Each number is 128 + 24 x the weight over its row's rms, rounded and kept within 0 to 255. Layers, rows and columns count from 0. Numbers have three digits each. The size before them is the row's rms in percent of the matrix's.

# k: layer 5 attention key, 256x256, rms 0.145, rows 136-159, columns 128-255
# q: layer 5 attention query, 256x256, rms 0.151, rows 137-159, columns 128-255
# v: layer 5 attention value, 256x256, rms 0.149, rows 128-156, columns 128-255
# o: layer 5 attention output (transposed), 256x256, rms 0.132, rows 128-156, columns 128-255
k136 093:115166143170108054132093114141122122105118124158121118156105146058123107106142138161151088103119123129130114110158139134151173146103123120118105138128104164172175154130118138096096153140130116122107134111147126128161100094137126169089143088145117158130146125087132094131120127104116118116133120107106140121139088115128146082115114109139166132143139147161115113134128110161139161153128
q137 096:120093149094132145145125189153134105122143123131191109113118148117131127176073128165126123115113112131179146148134162138121119160127066104164068155108129136148130119134110111136128128133129109144152094105125130070124172125145134100121145106121108155146134094082138107092151086112081135129128115163129144139152134129149130138159148137154101118122136141085123095145160168166113129170137
k137 092:089104098129112119101126134103128109092145140108112095141102121155123107140124097115101136100138116099154119136105169116136136114160140099141127147139122118118094107094140122124160118117118115140149110108097146156128119141129129165146113080134139154172148116148190173111145128133119074128149120116120110140128160143137154150090129117113106105143138159107190156125132137130103152131142
q138 087:102117115098131129136114117142112120131129122084123148117131118120136117146121121190081122096103115141130117154146106172136112119100097115112102136115148134115086147119153147087129150139122142163125117142072145123117131083162136131094093106173124100125141131115079124175133119092088097134101133142140084129107147124187108087097124199140165163088123112134130126152146088105155121130142
k138 086:114162150138111157130118144111146141136116134088134112179090090123093141146135126129130114159128127138128113135132150184131095100135118095104114193108150066122136118147132126122129159127120122123130128119100110125156158135137127104153153134160131122131135101159178167150107130113123123119175119145142086122107100115116129143124140109138111156122113135102135128088131154105098086138091
q139 103:129123172134134165107166147079112118138168067157163161158143157123106129131148083136113140143130149111110142136114137133141136166110133127122099126111124131135117129113136145116147134135118111143129150166127134096185172115103186094143124143145123109132157124126124118140046099144116123135093118125110120127104125141142127103152112132154164093121121150176147102166081142146107122111139
k139 092:141147133123117086098108124145115101114141119123118107145096140109118148122136117118112117123129157107150119103132130106079141089128100135095139131130120128112160187114111146121117138169111142098145162129098137137110138102122113140093093145145144122114172120135134082133148111122110126130120142157096120145153083108140111101137146104125129131118178133067166128046111115146134130118126
q140 092:121171155142157176133128147112103138083140122155154118168154123127102120107133110100119126117150126090157126145113116099147174098132155178093128123113101070139116085113118113153131136116076127146135119166155099141129118123105179140129202100158115113148140103191135103165118118143099114098143134153157152152129102168098179149136154131114106093138132155101123148139117151130168106137146
k140 097:124188124078140113094119130161095092090124134125112146122097156132084118118125123178134098109140131109171102138137095094115139126127125187118120126133101132146141113144149152126121140116140150130131120117159132095125141132133115115136093129171119145099125164117121145112087119157096100136141131175145146100135147118132134130116126139104204132122097116085105152100127149104153149156150
q141 107:152159113133125132111135152114118152123113085175112090167148105117158130063109148118134099159142153088126123105139124109139123113116159108103130146149128152094129125172162142079115104114097144104139140159145122100103128133117109135137163119099178135148133122139121140103116140133130157108181134121149134145083141180075121123121147159118169166116103127108108127140121095102099166100158
k141 100:144139127175119118130092154167161119152153101153095086075095108117127151129135154127167157145123144128134122112150102059088130135127066119144121111086139118158131129115106114164147146166114143144141142151154168112154148146104149144117170092100137118110180132101109133151149131141110136106113121156108096167099092109123115113167115120113134138137105143125113143093151125117124105108094
q142 100:121131159154156133119142151125158116139142119177150136150136107110162164126151160080134163155100127151114074122098116135118134138093141113125149126093107138087146099102123147132141132092100131126132123115153151143123134103126111102130144157108137103152112179104136121084136121158159132128098117099141136135123120177101120143164107119087139178106097127173189166145170107121088114115121
k142 101:145135104136112146106101111106115126137125136110142092143103110111124163110168127119122048136146143094116104123125134118074125137124101165107192106138119123148179093122141126127172126129114138136113133138118141165081115148120136109107135117116092129142142130151134092166161142125150119098127123147138170120152100111136118137090127098139143143144165101113102111130146119186182143128147
q143 092:164141122133141134144117144151107127141136134114174080127067141103119144127154163089177100070095115163147100135098116100143124163123075131142103125125173135124170127090151075145108093137125131120152160116096131105133127135157142151069100127091160107167138129120144123151135090134130096115085126158124121128155141092147129141120117091151123128122169111116118127119109132102090122165099
k143 097:139137120155140148159143079174124093160129123161107126125132086140135106150116147141132147136165112139136132154075144116109088130116171132124141140124117147138130140136147143118145115162119127093126121138138059157138121161148115108145172178137152127136128122141143157138189112125103129098101124123143120107122132173128117147130105134109112094175121147133076153155118125064165102120111
q144 105:170113178134134138128140128128137139103129142106122114137133106120105133162112115125113111146132144157115132104154174106109109143171116154132138089104126126115127138117085113127123150122119149189143134129096074178176136146124169107144128141168119134114122108139098140146119118132094132156149142105108099130144165086118119107123137096121143146117165153107095157157121103144115111105129
k144 095:128140133121118093120112153089138136118140093129141152137126133142098154162140142108122130102116139138123100151106152105137094147143125123119095115111106123114111137158132115165100126122135123155111152114112124060089160113134128140129138150132124101114102111153136128141135132154117097121110103136120165137118116169116160113079178208119121110154129135114072135151126133075135098123140
q145 102:162113103118093101149097116134069171162103130150115161128141142135104102142153129137152141139116131082115134130125135132150116104080135117145118127130125141125115159127133135126143154129133127138125151112102131131134100138162085151108140101144141151170106122152124136124107124083107142147099112097140137095146107118133106143144106090158122088077131082136121131142118090133130134073126
k145 093:074103137149094135144128127145152093094124092150145089145171127114143123146102162122156146086132137146131124139153092140123146122108126106135114095153118148151096135133112103147138141180087115155127130139141116152095135127136118109142125121148130116176109149127073123100142120175154126163132146119118090101140128150125137131104147114114115152116155122149138139171100119112123102089146
q146 090:146119111111158145150146144121101131161189117148116173096118128155102177169126114178152115054198112110113147125112173136141133188135141137131131100148125097133135138151133121135112167107132137141113096124107130097124151143169159111116116114130102118171170102177143093138103088097137131162146154136127133129118125132128102151123117156114123107114163185117138138120128143127145129120128
k146 084:120122112121117121101130125114120136094096135117123117132104082101104127122090097143099129170148110137138092139143139163124108087145174097162144158098110126092115197094123107185118161074106124128119139091137156129117123127100110111107105136169131172145146135124129132140062087148118146135114150142068080110127097130155133120118106094124153141141099154081173137112125072127097124091127
q147 092:143189139159176135081119150123156147163140132185118123132140146130073163138174137104111129135139109124151172147149155087121135066128114102130141139125102150135123156130104134134138135139133130133095147202145139127123105159141122116078160114165115112086182143132088134148131108215124112134135110152118161148121132086173143105133142127118142092169115187118107180104131101118162126117157
k147 094:145140132090154135140121082099109138109103133146141159095144119138131157122090105106122110138102091138139116162145112121130141125104096105141152151123076113167134148167119128130161151120136137084143111092138143066081101164143131116088114162126138129135112146168106142124111146160134167181135135123112111101107129124122108069102139161149131133144119149094135095122107156173156112097172
q148 091:135097112152107089146160115141144115082105129134119163151159130098146135107136127115152130100134098120164185169098114121115102100110117148129155125142168142165134091094119152130121112130099168142157147150140208143110110159139102163138151166118103137150083163100150128158141121104109157154143127083158116124133099097092129128131123133132104177076126094123203140106111123133147118143129
k148 094:128150133157141149110110120153156127130101144134164142153136107150137177120150158108157114144179113116128141092136134142130080137148142152105114104101125121133131119120094169122124116118114138107094135158100117111177069146133150131159143126123118147110159142091113102100165148137162133128140130145142129128153142128145102092147146099129134143144121136127122121149120112137186131170154
q149 102:161119155120139107133094137120130119107066097063126090123123142099117159124092100116119122105136109134143105101138192124099135111141133129139130133139145130145108145154122101130132040140134117117150151097116080127151176096170166109100155115103138137110147130127115130147130159135157122121166119130130111126114123108114127152123160119113146114173150140090103114119129146111079085136144
k149 095:083119118143157133131110081115122114084130145121109146104136142118125153135099133145091123154106142159121098148128142113103150122100102110097125111129190130066084090147114142109077074136150172153107113151127113134135158109123158125120120117150126110153145138115115163137102128102128082165128102137119159139116104103112053158109102136092119099158113096158154104107126101118128135122094
q150 101:113094115045122149124136097123152092138092123130186140134157149147141166100133130129105102143114104151114098148120105121152101135103128105138141101093136123134107114112128081123130121122158125141124123074097097144114135101130141137127165086124125131117061090152120124139164118141083151147104100121109097138119134131132101105127102130173156152134153116109089124127107131110130143125186
k150 092:164160154161132171108120092122150165088143132141130136153139101121145151124119110127122103110105133097189112119090146140096110138133118099137168117166159151143155099052095124102147108124116136138137140132124140189147188133142161187153092107085121126179134138133168131146154093141131131137109093147123107120105127111128129147110113120107091140114127118156117140110098199135081153131072
q151 102:153149137095098133124120089153117120119117143140117136140086098160145115159153118100136120076133173170126122080104132105130125118083103167147122138121139147138120127128089164145102128145162143132078138165106120117130104127095083137120080175084135137152099128098087108123136112127091128120086130149138096133139152114132167122137104127163136129136138087166098197125135127100154114119148
k151 092:143151126142151105124126101156088177182150109148122152152136115093135139132133106134179129085088136145097122115116096159117148136121148083141130104102101129172125095143146188158147154156130131185114109118124141089098163137109116148131137101130177121141130124164098116135126157147137082092153127141100139143092082089154141129095142147131120116136124129155131134128150083143140093141119
q152 095:111121143106140148141148170135144109105137153111100111126123074132180111146163130122112164133103142099115129123122116069150146172140102101119126091132093106107106120137177116157191126142117173093131148125111148144121154160083135112153181111135074092121128165150142109099137105110126152137105105133130115189133133096106133115131106101138104111155140122126094120120088163133085158129156
k152 091:134145096136141104121109099093164145111110138098147138106170134092147106123131127133110117152078138136104131095156131111158107108130129105088155135132143126132125174121118146091110082195115099128113128102128168181127133098132139143148108114099094121095169097120122142190107107131149159095147153184110133102154163126125176128130121153152143168138134120112140140154142148141106111108096
q153 095:100112118093124129160163191121157132158137135142145100138128099145092193124106128150138184118132138135133110148146148120119137154124099110159095143141191116090113147085131110112135178150088109079188146110119176141124142099086180096124135102165153154117104115090127130158143119076122151145136125135102173096189154113147122147090133113149131123094159163121149126134117106121126129102109
k153 087:137113123160114147121155132152138141110177150108109092077157136123154112123131136159143108101140103154137134141099132110180108153159124139135125096138105117099144130117199114143129143132098149162112154147170102119102119122131117138139135130070123138146066098153130157134120094166161105126132109120104120105091133157125148142161160119124072114151109115095138134126149116139133151182141
q154 096:152149152157141145115155121115140131120116144156171118124115116103152150114127093117118131122093118111102131119169115117151113137119143115128151135145154091119119115118152122162121136172106095139160149106117103159172107089078113157150135108107123156139153163121140129077150122151096106097103117131178183166114193096108164142144075161136156140126103113136165088117142139119119161129104
k154 086:127122146115142129085127150139116122125177119138151117124116085099101135097173151154114081058124131130087137161113152131123159117117102129148165117133101124137166153112132112133104131129168117140109108147138146132156116093126110157134108158127152092129138116180103109116137110160114160123132113133177146115145099132159120099181157156121109119115149135116116148136122137115089131116144
q155 088:140134107144141135136130126122115100142163088122140107168139080121125101168129123116084094146126127125150150113110131132130164097151116139134115113133152107122158137115149147101092128134163118107085124156109074102146184123122163125141161167081156115136122121095120118137113128132102156111117125161129118128083132119104134125195160123138119102120131116117143135131152134118179099135108
k155 093:096161141114120112090150124109125112132124146139112126115098151139142101123150117129126117133098139112158138090136162148148137111145076116105144137146165131136104155157113159144048114147125150160147117085131138096121141125174123135108114097149111154114114117144162155113120101129109139113105135110136119126126094054070130137096113165117107125146144135089123158120101156097117086076127
q156 097:122126117093102110168150063138108075110130122122149131102144112137117134133141110126113128134108123154140099091134141155141135114124149141106117137174151119132111155108121076156153125147116137153134097128109139129156130138106106102084168096132057097110103123107140124094146122128167137124131128150144112110130124117109145122121133084176161131113114102134161114151124112141106080133152
k156 091:112138138129136143117109100124112131090114133130147134092128112146104109121118115128142105134076093154149123147136103149119146143101115119143103108133113149097099134139133154111105143149111104139106161103155148085170125076136136153135162066101151154132128107137132174116095127129132118098138113096126083131066147137134073080143139130165100130123099182141104173108114134128141134137131
q157 095:121144101125121141168151085109110120113087076141073129142099151148133175116099156128145093128083136131090159167137107120161108128157094105147109129098130149121160107119149090136154145116148108153150122111113125131141165106129122109129138118135090135132118090143123156116114116128134111134137101125120100122155129148145105144134181132135176103115115118146124091076095137108152134140102
k157 095:186130130102137117126148107144161070109149143151131137156113174081108092078117110115148146071096152114160103116173126143075123144160134149149098110139110129127122151104115132103133150121122088109088148135124111103134152074106120167145148161112085111122139108138142109152140096122089133160132131171134154165120121133094169108125105139170123148132139101136177207139164169105136130126110
q158 101:113139143134140133112133145164134140138148132113163152124111157098140174159106136143161132141121114114114146144131143209101121128127112141111106174127175113119146131160120131101108165101131111172066136141092110149170155121132140135113109139145072130118149139156137130118103117112081094128107108126148108099109142169131085165121159118092109112108150112125082138066125126129110078122129
k158 093:118129100126111092114138140162124134110169128124129102128134124093119174192139118161091131138131126139149106130114115185085123133102152082105148159127113106119101101134137124104064127079136144148097110106130140127116109120109102133137140113097114145164129111129145098145118117137150113171143177158136065114099145119111136159114123134103138140109158118109125125130156164121144092064120
q159 093:131139083146163146120142108121140117137133103117128106169130157125079186163104121163123138147129143122160082146127107098116116122150128126147097149104098108170132118158118135112104145116155147133157129139093125113114117127099147097122110097073119160073122117172104165147105107103068091149143157151182108144134155158146178133157127073138139130151141190118123118118135137110196129137113
k159 086:132159151094144135123151140137100181111112083138114158155117160124112149107133096135133116122140103114137138113139152124144144102167114077150118107109114134105101133100145084069122110130103111099134155123156078146078174123128163171106103131145154080121117100150127133123076137146187093154150107127089160110107125113119142177133165165138112093150129107125143113172115108151093087124139
v128 095:097129124163096109115098127171156088124101158117126170097126146118115111140140137124117206170100148166181137130141113148098155117120178151085135107110138116134146083136110146146146149106131146196100156112072144114154118076126173082134151129125123127146130111130145108130170136104124102146136120119123142137121073130108066136102072119155130087159151115109100130106137114122132120142122
o128 100:119142142142141139125164158086125140124111101131146138150182063114134134138133165126115124073133085135114155162100108122114121106119133133137159144108131100164130115172126155175114168131162109122141142146180143129125125129136170130087084117112137167137143146128148142163119120115107154108165139169123151108095088099126144141148153103090134116173133174143124130168131134108075126136118
v129 089:169113126136117131130156120125164122119109147125139144106133134133125136098116141115164120152102126124143166144154130109187114170102164150164125119134129127107126100119189123147124211107117087137165144135117152115133173122104142097147138090131138119109105137164117146104121141122093134129136108118102125126137144130139158109160128130156108109112150111164114154117120162146127112158132
o129 098:094113122134142108099115104093110138131110112125098148146133121111122135174142119123150132091138131098110117127157124129109125095140097135186109191123090142156173140119106109146146164113129066133139118087103150152131109072130153144129105121113118086104102129136091141074130164102131108113114131129130104150110142125142119142169119148104095183154111143139128173139131110110102107119133
v130 082:134175120177131171140138124153104154069118104114125096091082127114117125115122091067117159154127074138116131135127157114162134132141137145114137109188157107143129126176085150140108091089165131166123116139136099114118099137141096128144158137099121145129143156136145118096132145121150104126180122181107105139145098119133165125131108137099145146132097095105116100115150157100097158124130
o130 093:173152163168137137143093107137130172105124129113135146150124130107106132154160113161116080128109123164114136142127132120123119086111110140104074148087135169135136101093113182123101142176119105105108133153136087120123118144137106119164117140143151160155168137132163145135067114147090127150118134088120147105134139125143112183123087102145134109093122111175108138110088100133122145098147
v131 093:092120169099106161132135143123110125122094203108127144159148112136124117132170089099134149131173111104084126115152137162118144099159157163113135139162083114160159140140098180102172141101101113108071150109111111159145115121140072106142151126119126135132110090151116152097117146126159159110126094096143152106117125131114126129115123120117132115146136150123133132114151101118126160095144
o131 104:097142170110107113144147128151148134117140146151131103098094161120115094150111158112096110136165133147113148108129150104101130122073134161155179119119156121138145147163139133092116120124147112162158114165086211108113140121179120165129132137127173178092171145126132079150106116165114134137125138157127157123110092131133093127105122098169188080137141126093164110138099132155132124136111
v132 088:132123122135156116130146151103137149097153174147092115105118133113105182112083075121150123116158120104165145116088115105102110128109142087101102121128138134132124100110129100079119115116101144142126150149119133151182135097089129150136108119106147094156105110114135085149131144128171149114113127183126125170121105111126134129110097141076127143111156099110124129067135172134126122102091
o132 089:105137118120144141140137101130148184136115132126108113165093163091147148140167153097117141110112093150156074127105141130100089149135100159152089125092132128142141107191126126137090153118160140136147121142137131150127121152117123117117122153104106130126136170167144122131137131142182117087126151117129139107133128127106123121148171110123140130129111089117140108175129150142161119089174
v133 089:175130156138125160140127122109140164129120129142145140146094104197148118162169114141148145113125128119124135117102109084142128136109108097122131137139064133137126163130144068135178094136122139135158117160163132138140111139092120145124144087117159122141130169105133124130117131105141151108162130081124064118145140130066151120141155063146125150115117160117143106157130117159081160102159
o133 097:122070108121119117113127124106166140138094134097125115090108137148122129137153153086089101132081086123132151125145149160137130125116098129105142180144118143068105144146150106110143109090110138145118125112119092119101149107115113173171114122140108159136098140112120139116130135121119126083125121162109183147153108152136130183136119134130131174104156131156112162135126121109099155153122
v134 093:101157094152107102139133126142140145090122100105155057083084121122097116068093154081119108137128176147106135129139162109136154124123139109176171139136109126104145112127084196122135130132168107139099123046126174144116103144140125107132144118099150131146136084148128133159097129154131138141108091163140140123125102121104137149103156129142135101195136126137128153099134140100105107115115
o134 098:145140108133137117137086134138133106111151127146131142134148131128129119177102137154160125106143114108139123119130179147126140104163133120108117086100149146147158182149135142088107137152121154108151079147121169082136122094126109116093143113164109120135167110164106127145141120149089162137145105142090137125083107100144111144171110126131131121127102150112136139132098100156116121159157
v135 090:127123150127131131092089100124119134128128132154096122141126122138141138154125130159102143109120099070119144151108143145157132130114102141128194107075150095147122125100095092139135061131092120144097126099168132136135142160120118145182153144096140123121156110138132130103149172119136142135154098168171120082096140101108110104107117103139145161117108103092178154116143113156104142131148
o135 097:083160151146099180157183137147126132122131181089152140071155121107154121141108187128084114160102148174106145085076116145160151136153107124122147134146112137141128106139138128146144120131106160093147106150119117130135136110112123143082104094106111156103126111138134116136124095107090120146133140075123134165143149100153093149090137125165160098102123100141154135121114133101125139154126
v136 083:122183120153066133127112107106141142128175118157144102150118156107120137116134127117127116106125097114112139142138100152084091135122140149102130148108165131148112177169120106084113138134125080112101124174133159147156136108159113110140160111144050101120127113158152130156102137123111156120100112083116164125105131166095152124127133072149136147125152147145129136134117118103102122159115
o136 089:121141105113107142133130143089153133150097060113126155183107142127127118149146126152085140136071165107146131128126122121149153121104114153129129138117106144112151137111134133126097113042123185145139142125098151128122089096148136145109090120147156130115157097148146139163121153106138111132131152160107094139110102134098155128103152125125125119171121124141141156106150129105104074139112
v137 093:154068180138155147098083152102135120141140110096143175105116138117149155136107172144154143127125104135090155109113141108153152141129168138145127134132136139145128083079109130140118097125123086120144118090142089137111127160130117139122140182139124102139142151155140122126093177103116108170164119102155159119153118138153160157138098137147084159151083112122114099144123103152148189133120
o137 098:138112165111163106158112169120130097114129107135144160087131109033139144137138102099117161134130149108111155138125146162158140137160114120104141085134150134123114114137085125159148145108144161163117126101113197106108090108108151102106160097124178104104073121157138110144093101090129131144107133139073105127185157120120124116115153132104129117115133119140147133114070134128131125122145
v138 093:128143158097066117130135099145122136136143116147156132135164096111131144103158148136089180162124141136127139129116111160128096076155123078130175138096083137111145068127089144130145119122134137153110128089165115158157088108076086148129133129133158179117145115107129128108111143134150143149104129119093094129136139092124079128122133117155109088117101137116133120100116105130098112116114
o138 101:133100147127130128107147097143118124117141166164118129099142123145118123149121139095135132155090087133147174122144103096119182097102097128125108129115170145194119154119117162119136147156134147101145160174150162074143189157112125158097138151132080126111085109137147108142157124141099145160155101143144152154158132134123128103128120135107072149098097115152155135093122140125165168144089
v139 089:123127107129119155143168146067154142152155108168117123150152113131103119142135144117127144127152157156166120148116121074134115138170139159128150091142130130103148140110144133149138130106130127144138112097127179127146131094110144084164122102088153128140114091125142149152122157106116116177089143162138145129146117120112164151113182116101148169146134137053156130125166087124130100137123
o139 093:090107110115107109094115129152123116131159146070104109120115083167154111105145170145144098124111145157094113099126147156143120139117106173167096130118110146111099157119160112136096147157115105147127071117145132150131143140108099117094106153164137126142115112125105133132158132169134135093150176092079131087134130109125131128147156093141118100099164096141109133145151101140164080102096
v140 092:141077126126175072109096142142130162124160110127120142171115144132121120146077143145136159131117120137126153136127135130139139178098127118130100142055121116145071134132102146142112121109123131146126138133149103136126123107147130139114134141134129105160115101098115110149092129099111109120113155124145090104128124154127117139121165136102176127133103112135124117178130111145135120156118
o140 098:138158149112129114150142114135121128172128150116119093078135111098103173119148106100168144156098116115136120143144144124179112127138137108125137118151121155112139122076140067119123108128142122130156135150168131128134182123167117108138154124124137165117113116134101149103111149136120156151137102086141156149107115125141089138161151141128108137127142143151096152110138164121113096177134
v141 089:111112139146133107172114144174138113133122126192122137150134133102168121156142128117131139110168128150136139118165095155141121155124116102136099130139142114149118106084101161149142136124158140136101131111055109104157093129194155126148142139157130129145107135136096113089116092136130162184065124097166144135138112128134142115109110129140172129091106133128103088138190157113145119168139
o141 095:124141128105132103100133130114128141172119089180113126096105080111110130120156119143131112114104165119154151145117101100142117121113154118127168118081128125144121152101148109142126134104119094147122148164094092145139161077134124121082127090143111125152096131093142133150163163155111137123124102132127071104113111142152124113147156126153192191155120113174105136130068137152132127058154
v142 096:105155102092096122093122144122152145122135148129118119112130133152138101145154121109150124159115122126171132141096105132157157137114106151024147130115136099146160130151103167135143173146133131107141133140161119105121135120114082133132116130095115103116121093172192163108127141120144140140124168094137121155120121118145144152103113084074103144129120186085141115144099126141116136140098
o142 107:109119159112097130127131107110156145169113131119157093177112143144102123145173140118130133114121132134108161185109142138108121109122101087141107147124126147135119153132150171113091132156120127190116117117130215115148128133136141108110142142152102144159145110168106088144099089094165159119156140110108147133136147133097126148089135125126136122122150131135123150143112106137147067161099
v143 091:161062127122122107130123139089142130108194166108098143091166151107131145169131142142146127161082139109126113106119178141116157082122133165127140119097135188086171122119120147138126205117149135131086122123116122145126174107108103109130110177122119148132124108145151129102118126134149093134119094152108132142166130117135123137121156102158076126117132097147147116102115156151083142164169
o143 097:085180145114145103136133119114136146100124117131139118126124128082086121159125132134158114150113147083132122108097104119114121134170154113148118089112128121104170145179113169169098112139160108144123121097178187155086120118124154127109138098109171111171116126124114154129101111154134135139132156139125148124163135129090121174146135104117137157147101159139157103118121148113155070092139
v144 087:116159173101162126115084127112132125120129138078136121127108170140126120118179156117142112073100142113123106102132116151136124143096109126133122126148129155099154103118107121081095144139115124116151109080136150121097158126147120137154129109135091122124106159165130140155138122117150115097146136125140092128066124164125144127153150176084154174120125170099147139108090125145120128122114
o144 094:099142125124140073086127160110140091129098080161140167149148111187137143140168131086077158104165128090113103134150150119124127107145133138111137089129149127107157149111134131149145128076113156093080148126166156145155084141126146110144121163125145090140072107115143119136097125132119124179156129133117159100103081097135131092151184152110122129094112098163152163164104167116125183107129
v145 084:150143167149161093121100144103133130064155112135114119110107160116142161142156141086185165140115115128158137153144141117126114114089084115105108118097148165103138129059118084159125119133102125106124157150100122104155144127147114126118146158112176125141109132073107140115103140103070120111128123089133106139126139126144100163159133089073112096118131151133172108085091105142148106120144
o145 086:134126150108149146101170110123126098081107134147147112148135084173140188119136113099123132103122110085160110120140127123175113132144085158147105090163123123137082156108124128119119119139147105138108122108148167121181100112181166101131123114126117125097107118131120123163118177122117111088159152140115122083117123152123109120120163206134133156129113134159131125102128167108089135112100
v146 095:115120137097166085135112115139156100113124132124130118124147100138137140113108179128160155083122125174102086094150150128133135117129143154186097120180122140103155110121085107115141140130085120123146104139105117154122107148120159111068125137153129127117104111121107110127113155111107121096119112117128134134164101104121136117161164105203115143140107124159134127143126088124131141126145
o146 100:161125117093105122099124151125073173131110061097162097132117110084134099142108089145127142136169129106140141147130148124095119103180174121106109130118114052127113121133097122153152141081096161129103118125099097122134189115105174161136134124142116152109122133134161102161169141107148169120101124161157116136121079126126151133127074087116137110139133144126146115116121095109127144116139
v147 088:120192123114138122133116142145136123124117139153130109113100138148140187132161084141144132144123152105153094128147114130134078097165115120115113164157186139092128138161132128101099139147076131119126143168118146126119135102164131104098131114128116098104180119099101123140134137144125093124118071091120146138133147114098125132158114137079127103082123121161112137108137132149148130125140
o147 093:109181111141152112145144131124111106120110147127105080113160126133079094124155140081140148160123110147151110150128145102097129135131090128152146126151142131143109158140117139113107154127119142134140076119108091149132181148219121150163111114126141118116162158094162137151132131074147111109107080150160113081090139161116141157111115123118143116157107114125125108144120125108092128178105
v148 086:131130084129178129137143173134122160108099144105135185143132124080158133105110120127141141177130119093122132139137128101098117120131121097178135135120089117109140113154182130122133117113111140145123123083162146121108104116053121103085154123121145120119090110102114128140140135155094123116183139132113108156126164101055102117120159151117147116105093148126109118150124138096159124101146
o148 091:154171119117089108134103181169126089127107132078155168114122135168124105120074141156114079132111124176133111119166126090165117167168146121150142128121141103107122117141139111139140090122161123123134110147152137076116172154148130146174150170129081124098112112162130124112118139143105111127129111080165139172141192115176146129142116106133097092137116097151125112135127127157135143137104
v149 087:152134094119117106153142114177101117113163100111131149115136153099138138160112119110152114142124163146080176131078110139104130166134113137130129176147154183104109115155168177163052101159129116116113132141145127137134143129109167172137116134140180106123128130129082083086107105123163160151109093102153136131131106135117111124156117139098122118116137104133154118144115103144102152121142
o149 098:141067086113123127119104127123098103131117121122099128095132158127138126094113136139124156131142099104177134152115125145199096180104153137114171138109128134071169130156100112103130117089165073169180096115128144152111101128202137094114135123080150143134152094102150154141117154110120119096149136178120099090138165133153116142167155117143162165117119105069118123119122148150110130132126
v150 098:086139143129154097148118122156164093129146154151160080154111138177138196125148157127134147089170094143130105138106178151177082179097118135113081108148132082120122162114081122139142131156135116143138103174142094137141125114116080107153154128118099113137142106142143139143121121138120120140109119119166135127118150131130133145133159126121134129138136146106113109122187149144140127138095
o150 106:148107138107113129136109142088132163110122110149101150164124131174145147110142099087134133139121155128122148117144162132131128114134176081121115109119124167111110107159176189126116149118150114166106123104124059141135125158128134149120102109120154138127113137142061095142157113145165181149125075105127099085102135176116105103151121150109120131105088134125178157145124102125126093110102
v151 096:155124153147113103111147129137141115125130102112113117152075115094133113099078089122120155132127132154106075126132131167125133124152196086133174103130114105126120119143134128111167159121101092127118169110126118160173090097118109097149108140115107177172139092147165106143128138115153126094135137156112124113157120120160156137076160116156136140154125074147144148105118153099121141123132
o151 099:107143130165121155138180124109131139164113134159126158068144135056115129148147157183087092083144151149129094140106141131136161119112125120130092124109139137134147130116144116136159135121149148103130125188125155136140136119123097122115139125128149122132136172131116123123128111161110109145110112129122121155120071135127172127118132111126146164191143143134146112088180134123152112154138
v152 088:143169106139143133099109100103133105146168083109124123139129155149117106128129106121096100143117109176134135143100160151132127156105144099152121142166095125159123107105136104109108085110190131088168108126161156144156161111154115148147085162118119097139129130150120097116149131155165140109109173161099115117130135127103159140071118122101146153157150113099147160116151104125141139080124
o152 104:113116137122096119123114096102164124109105174128097122102124150136114163112131069149096131107121147117099114095054103134121119149113113140129146120103095170118141164106153132119147103090146120115119151136135112109129111124104121135142163147129128148168089110118139126100145085135132097135119140156117140128092123179143145103145105117122109169159096126128133104155112210095152098129108
v153 098:151128108111148135124146158103110176108091058158116144135140094139111150137119098174095097093120090134166152181163152106083162110099115104125132159130120135109119144093164122094153101112106093126095154098143106161133161127148099138114097127111104086122111127100118164155134140114101137145101094134124117180085091101110159124179127117143143130071105157094143151116155145132105122106133
o153 109:117110129081126087134108136135141162124109158108127133157141155138151101138135170141143120142149153153119070109174158119134082113128121149156129158144112169142122168151096121145095111130104146111116119123139163155148119133063070143096102118157143120089117117126119108105136142132114092111129113140124153130158161141146107077110178125147132154099149151129104082114107157111156108128133
v154 083:143078110172091111181136118123143114147137093145104120070108133143151108115132183131099168148109110118089145097097131119154136126119101142141154141086147118160129145113159166163102084126148104118129115130122121135143137117123123099139129146137090128173138127124118102121147117167105069135139144179149096129159130095187155125146099102106096107133137146137147128084124121141139095148085
o154 092:117149134129146146163104086169131132088148107202108162121125087107142150120138113101112083072126136126142151097118163132148110133093125121162144125168107126105123086137117145128126123186104139114133161118166123136114167113123118142120138120101110113140106139177143146133145130125093169142167150112116094183152112160111129186100083110126129124125127110121109116138078088138142143145135
v155 096:074092150105172109127157184081137140118150115127117117143115168106113175133150116148124155113130097138171087128148152109092094133142145129130095145154161143084120159131159111130130093121155071160155148136162136094136127075144151104131128106121116115110149139111094100126086122127129139115153137120122138140129144134109146141147136160087095134113152148098173110142154135172082169100137
o155 104:129125112139137101102080107087129113095132148130143106085067135125117140140151170110137140127143148156119096129170141135153131118078114148133083090182130141093122130118113149096129140140161163125137118125088135167106104170179125169139127133190130133113065142106143117134093136153075129134138113138152135085122116126165135149142098093156140138107106127158121147109123153107097113162100
v156 094:115148080095197173106146110074178162122107129101104150111148119122143110121115145134157096167121131135101151127115119102134129099136138102126097135130143110144091137117145159143139122134127116098122127102123112101123170133158131176090142071119124155100120135119117127100123100155157124124168166155098123086128144110150109151136137147140117159087110124144143106160153148134131124176086
o156 103:154138175183110115146067121130122166139150149126151100122110149145096102123156164134140143147171133121108097131116118129138110156130125130121107156085134122125169137096131109123106103131118163111155170131139090165144164092124117137173116140143124102132108091124130086134156119135113138113136116110159109128170184132148141122142112165121124107091147115123139121151135118120148121121146